Part of a small language model's weights.
Size: 10 layers, width 512, 8 heads of 64 (4 for keys and values), MLP 704 SwiGLU, vocabulary 16384.
Architecture: rotary positions, normalized queries and keys.
Training: a variant of SOAP for these matrices, 868M tokens.
Each number is 128 + 24 x the weight over the matrix's rms, rounded and kept within 0 to 255. Layers, rows and columns count from 0. Numbers have three digits each.

# gate: layer 5 MLP gate, 704x512, rms 0.157, rows 158-174, columns 256-383
# up: layer 5 MLP up, 704x512, rms 0.169, rows 158-173, columns 256-383
# down: layer 5 MLP down (transposed), 704x512, rms 0.159, rows 158-173, columns 256-383
gate158:138128131109149104121144146154120124107111077167115208151109141082111088132113162124118163177102119127136122101120094090092140140134132123160137089122172162138154138127109144104110117158173138187117138131135109149137132135084131104140147140099134120107156127099141189101143115104122108106092149122124098123133146093117112123137091099165100148132107174177121128131125122132117132153129
up158:169147126123105113151134126111103112081127108080145145105135130119144111148146129155122127114173139117124130112140144144191114100115124163146132119121116156112127094094152128124128127149121155123114102137126134106063084108148118095101184154127150083156103134113108124136083123133137159115106105136120116156110115130135159120137165143146128094129083133117125137118144127093131152129123
down158:066126134131141116149161134082110133144101114098145107122088113135136118195137105136181131111132143133115122157116162096137087095138155142169133135145135101143152101075174126152108137112157127157137161135112130114110089139105122167125138184174122118116110121153124106156099170137126101127146144128143176131137116125132157120140124084132132107137095097157158170133135137108098137120136
gate159:110114135143152109196101127094161130130131132135148099162126165124113124111093113134143138120126133168111116074089118076116102118066138183118135097146151086112129146110153095113131133119121120109122082139130144114113127134088110125126113123130099096119146126101167095120091108116166141126124111143069137154125149166165134156141139135100108138173129115096099125123129121123118110094186
up159:097144145151100118087137148176160145108116133105113142169157134119131136148099159101144117101130130145108101109143160125119134125100154104156104161127143136120096107155117099128099132128131122134115144132073147123161095142164109150100135135125134179130186085092117143111131089103172122137105096135124109173138108120163123178112084106128104136119156102103145135110111113138118155140104
down159:093100092136109127124150064138098153114156140112084082137130088173095109131095124140145111150131124139133210079131125131176130191113146130107102115144099154107118128111089151102119138088105128089162072123121134084137114129136110114126132153117101164119104101133146107132130138133141123111138114132151105124139123130152084106115137146106114125109117141103177123124117105155159195141116
gate160:117153133078146128167127124136110131119084174147156119112115127163106143080145109137111171115092103126120168126116097139108116138085162104121140159154143129124125178107079110107113106143151168126122144131170126092141122125161124140146138126146160157147158105122139171142136104120136150143098135142093159123147078140119112111143134130156154167105125115129112156123146145118144086138149
up160:135111094102153103153131094137103141137105081126133158130082106159145112126116158119088160131113155119116105130126132132165115115123076100099173127126128112140136133131154112123106130168087131104172149131127137116123159136160138123080150125100169110110119140124141151075099169109117120130143098133123089159157116148103141112153139119120155113135086131150097135132104136149151121161119
down160:101142100118115130119107115146087146163174086115140140178122153139151138124149161113168160130147140113155106146126141141110103113123138053124131154123139160094112141162092086148111123122121121133110146102142137126131108097140144107090157111174113134137168111133098121141119139119195143136105101115132132090185126183142102104091121175171132103093122130204121103157144151139156114129142
gate161:129093117155113105163151121155102070117133168166122133141122100104152117151140134145162138151165144094127161120094110150134124096145100102165159107088134132140103143108137131108147096158129121124111168102156151111136185153141132123131095138130149119160132126165135157121090097150160087124162098154150123119111120135128091108130139144153140126128132140133092141150125174123136124168108
up161:134117129132140124105097129111118163108173073121134176094176107122122144088132128138152092095154161117125095120134147125094141140144147146124124138131158135127125213132150175122131099147138111119120120122130102123126135131096129112141122148131143148105115117142102114136136154157131142142125142115094144171147126166140134158083146121150103121147056129143108181115123154066138148112107
down161:166095124167139128084145124175144106140130086131157127138126176118129121161177145115131122122152128099199156138135138120140107111128115132135118158144109140154133134164130150105110146129141098105136128114133177148127132120103111109120120180118115168152122136114118092115129114175142126094168139113128106094184141131168116101148139114113108077125119156120111166112140124106137129127120
gate162:127101099136097127112136135091080160167080115129106109155119092137127084125096164105106143146184107140104134162086173131129119134156111119099148129110159109139147121112103127132120096135065148107183124110117076120127149139124151166090111134125167132101145148109133134137100108152127122115123117123162159107125146131178161110169132175164118108154142120121107116123136126147142091126133
up162:187142138095145096130134123131118143121114103083097128102154091112105142107157099133148108145097123152131113115149148127102131139122120112151118153103166151114159135132134099099126118105166161131165140072145144132138130144122114147140105097146180150118127108165097142131128079134103162073131135107179182150100113151152128124168160131128131173112155148124150134131110171167125140118102
down162:124100110128124086113108133084110134147131122090129168137144167205145131174134162142156178205124107132120130138148108119093156167161124146156125138114140128118150165154108102109154083130135131163134126182107142106135099108114146110094187134105101123139120116114129133074107128156167143122078131096112135132136108135097129068147097142122134150124091095105137127141127132129144127157148
gate163:122144133135103093145178124144100150098142125161075141146123176120162103103129131119114117166163151130107136137156179131155145137152131135089150112158144165120106122154152173130142105126152081136103134137137140091148122144116153146132138154159117121128148114134203156157160137099154122133134154138117123169126102116125097119115165127069126157127120124127174135106102148153085122137091
up163:113150093166118115144147142119118124095152157150105137120118144160179116086121076121108132105137125098082101125125133109120109140104115101106126149127149145099090104126138108131117121148133126108180128119126098128119121133116114121155094120113144123130132129101160129132136127088121121160146110061122116086180090110137116112126137119121137159147144118149146097116130131116166111166145
down163:128150121159091123143115083137123144124149133120078137113158145126156138162147101150101183119157128137128124118123097165109136144113127114117142073068126138137120101147117143143114137116128118095156129121130115111143089137123185098148115169142116093138093112132109077137126081136128174148067138134146139139128062047149106129099156110133131108124156135131153166123120149136127126132129
gate164:097151131148086070122163128126166142080179102134145128096063168079117119167081122126127121163133141138116121136151130155116101135114177129127120121124163156116117079131152130156107074111124149154142107137097097114128175127151101147123106125178129096089122100136199098133139110099124139152179118144124139174142130097132084139098141129135100163126119162134125137121118124116141136104164
up164:128141148137104101109173140102123130114173116133089126124102139128153169147079190144136116132108098151097121111128124146154146095099162136141128190138110130133131140174146163162134099147093184150064117198123084141151143113132112102152119114121131120121117084108179127111154184083131146139172102121132125153108114093134125149122118133113110138176085160118126146170130100132127087154190
down164:111082141136133117129177139121149136129135108145184094161098154060124153118091092118177146110137117113104124130163134134162128102127119104090160127153136142137131110107118134173133123063089132134130087159142106130170163103161120147107136117153131181101100115151189114140138136137139133160164097163136141147194104088118165148148115100113166143107120067104171125168139093166113151128141
gate165:140129153087170118142104143104189123130124107132112104136143145125135127119111154128178126092090110130141102116126151175120145121125144131127114160116093163146140097150116120170135112144130118107121130116110115136102109105175163158130123136148103098147159124116160153130137130138142145104078134133125163145155133089144092141120142132151107128128104101166145171155144208128121111110119
up165:131108102083149144091169140103137098133117134140160117115105110126116117116176152115151136118146179124140168106110141132125091178117113186086101075131152165077119206105145152096102157169093137143146160121114107152133114145132162080131129159126113118139092111139139100138077093121094102139136104128101176092119105133097121144126111118111158144120105082098143127112107138113152132123113
down165:153089144116117134117130147145134142106109122158151147139069118142151155155166107094118102107124129160087150127132155118105153124147092135138119137159142133126127093112121137146110075115137138174120138110127101111116131131134123081091134158153154137114150145137121135088114124144157141153121162111104166148081127149134153123135148115139104162131110111102129066177115114125111114189161
gate166:097157158148131116089082133165113135131162119092084101116154155093095070098164123136087118138153115161103104130139098136120148108152126175112111104098148137142119160127097171117093147110133117137126103097126165146119150137106114090171109111167138117113145118126157150108120145130144135100158121154131147116084132130108106111094131112091150101146111166168074144151134100145109147137113
up166:100118166130124138147128095115121105105148106114124127126118115148108105101130144154146150097164098192118136151151103071148114090129142092154118119083170151119151140145111118144162120118118100089149145111162105093139174111140117136120130107090111116121109130156115109113090122133118103092126125179127077106189157159133130124129156110082131136135084097142101128109139118143153113161134
down166:123098096127108114111100139155112141120127107141083130156139141125156095091166180152126118077145162152143108132134107158130165117146139215125127131114137102138099156115126107116095132125121087107145120102121122151078115126120103129161088122089111124111105148165137142108146125129111127139099175119114162150128128132143104121130157117135135100109115119148084095101144100143125136126063
gate167:087132106096075133113098167104099090141104114172111110180136112143154132133153115136136117125162127145128136101173183167103109114107111114102107123127113128166143147131144135158120162161150111172122100094160125165163156114127099051088110132105147111161147106097108161155122141090143105082172139099166187126126089133111121136180145132161109122121120114113157126099111118127139103166120
up167:117198114086142155127177144138139088159070155088128122118126096152173163158112134121137111111147146108115163137141153154091120138156169117117137122146169129158132131116143133131087106176147109148068110111112110165160161133128102092125113109131113111117152132096143112130125101172118104117104135157122152094119140131092063095131149139109124083149112151096119122131128148135169128124112
down167:089177117120124108146156157100068113127117146148130090134104099163170128157127177151126111111151137155128132139140138119097125189145129132146125128171095138120119108120156076150120107111137112140131102103120125161147163132165141095098143114108139135130146107143120110134122130126144104082123108131111140096084080133085133100150134151118142104167090177188138158103141092136103130135098
gate168:150187098154157119150149093188157134140181144167127105147113092145164072099101118110143108108146115111128125135127125115131110129148142153115163096086094117138116143120138126144109166141186090157106177126128118144194172118150158140115121175125122122115154104106153129113145129151144117160114114156132145138128141127112095107181135160111091109138110177134123142150101123118104155140130
up168:105150115145140130128108122135124115154127117127087120128075134126135097119129093159128137080148112099121121069170113122158154137090120117117117122127090107168161110131169193139131147142170140120135152131106146136105163131100151108125129156131117128122130131076171102132139161146092111159117125114168136130139127130131086082140075126116120187146100112158159101156096127106126147175102
down168:144181133130171111133123131104146151144133141152142123151114094135125163147162149109150169161153109142147127112163129122145141160121124087165091118115162078131136126118117114132122141175109088096147159116111156148118134120125074154103148152156172178103132109120158058152149157130169101132121162116204103105135153117113178119114105126155130131142119149103112131132112148148128127149128
gate169:156115134080130168124127125134133168092114125131139134125154138084156132134156140118110138104130120080115102154112139140101112150118116127097149165170116102138136123157113134115132101110122163153127154136119167154129127176135134109101109138156129128149126139206101119085129138124150119095132152140157146122139126138148148151137077111119114112109135145132156127097135128156117101133153
up169:101095136121096106170151191109144158171115161163110093137081127147154130113135092140137127126097119151106121136114119125120132137131115120106095121125148128101133142137162124138167144129114112124159116117132161113087135102157151115116125132115105107111155129127112123131116121109079167149106097149138121101108150119141145123097132153128137143158082151148122142156146141119162133125107
down169:135120130129144128119133150163145159131151085111119130140129120113117107152136147092125123114163124156098154096150122125157130138117120130124128141133138125129203134126159156123136140127125108152085144135137145135144105128088111142113082144132121101143113129147126139158136185118136149169136114125111136164126133114138118133181136148119123110130150135118125108152138152162115107100100
gate170:116128130121147128159115124132114162094090099107108147112098164099167151134120148151118150115126134124147131161128111141116112134151131142133119080126143157088170123132161119128162130143101160141115086103133198133150169109131134112126136172163088148113102089116097161132130092135113108123100176126072142071129166136161105154135107106107153128127125115125101161150103101146124140144119
up170:120136138183125118124140110131108154164181153125148139135105142137120135127135126127139138160101115091135138129151118138117172100120074107129083127133152155126112145112126120110121109152105141085112161144144167074088140140136135196126137096106117170183130162112085123126111150132144143109094095158116148164149111131091182134176170189102088117161132174121096079123188085136125129142130
down170:109091186206156148136155139134123144150104128156115152123139091100139128105110144111096123137138144137127117118147137135095129133141104156142144138080168094190103139110116141110115120131136114116118130139116137137073136125102129083150134111081107125132126106168156112111150139117125130168088181117154098110146117148135123128147124137153158146161158106119104149141133139092153140126182
gate171:079122136132095133135122146131112132162104174118100134109124171152145178102117123132112117097149157113115098141116076132131155087132110093165082144120106065117127139127099094111122138106123106090133110176105131169130130106141121151115148101157114116159110114107078114160131112131138128093135156135125140155122173133116088092182137076139120118150151154133121105106104127119132104144136
up171:072137107151071111170095146122114163160102119102139104151142159145144140093110148176143113084118107125134127125114111115086131145130153117148179117130160103109106112152124147113076171165173117120132113168172116136107133125136095116164128144102163138157108089129141127117175136137155138108120147126161110171116162085154103118130106147158133100132156135120145147149150160145149126099168
down171:139142108108131123136142154145135082129113127121115159181119126135147120148150132110107092149159114156128131143133116095151140128150126143163148145133122131123111146086169133125100157136135123109120150128122161089147143170104085127127124065144114127128118124122145133139101162148120177089113106148144142101124189108107127116153138136174134079154121113147143126147121084101118113133117
gate172:110140109117126144147084105130070156099102141135162127117159152123137138084171110079122129122137125166132117126145113133140147110137128127131108113110112162141116088145114130131158102124168136119079137119144130168104116086151122157149132096109124154080118138067103114129136118148106131119088126148089116153167176115130139117114137139134066138104144131152101149134130152157135142143110
up172:119133134156169143132142106155138143161099131136130134123168144129128141116138105141117163169098101164142123138138128101133145150137101093121096105147116177132135131148161144100086069120145132111092117094127112115134130122112108114128098105127128121106102109154138142117096127120165133098092165132147120095118105112127108109121167132107113113121157157111124139130165142137155119130149
down172:111141124144088128120138139092122094115126163122171110116151154099110133122146101129140138128133120124096132105110110179175098126152108148121134130139121113126115087123106145137153111131106149138115149159104141138067141090128117107083162121126146162149106137135066132168118083125155158085183136097145135161101147131166127136086106088151140099105174113132121101089106124124114151157085
gate173:113084103128133168125125116107102116159142081117080130163156180116109107110193106194116126123166133111144131122165116141128162128171145154111106148089108120140146127145132108162105144141121101136141125138150116098123106121115104092109168117149154154106133141104105134162130101134155066096114165135151114122139103101117111106162120124159119119145119081119079134122125124129128120142124
up173:115150094123140081111140133090156136156088137120139135138124120157103109084155167058154146146082091115127155130139184108136160137148154132132155104137130174102109122112143129138123167114163141189143136091129121112110119136133164105124134112133101099150117117135148164161171144108110129102155093114135144140148101150130134142110153118138129128140130148134149142112132129135147123136146
down173:118123137128161140110098108075108148131128116148132160127130184149126069111113108136155141126137118117105136128113124130114116122169136124139113096114110117135105152097178119100145106130117104168164138111140116148091119127114123139150124170156188091136083097120131123094078103120102140146116100129105143134167154114102162097105116101133073122101128140158149120119127139109143147112117
gate174:133134176105092125127100124136127165132174095119120154136137113128119111147140143111157151142163097135123131147140104131115118141156129131133146100113091154117119136121123114163136100112125093149174127140131090144153121126139116111097174111108106124109146154138136156118157167129146123159092098157155111117124117151145111163136144103148126117170130124138155134182133141143120113182108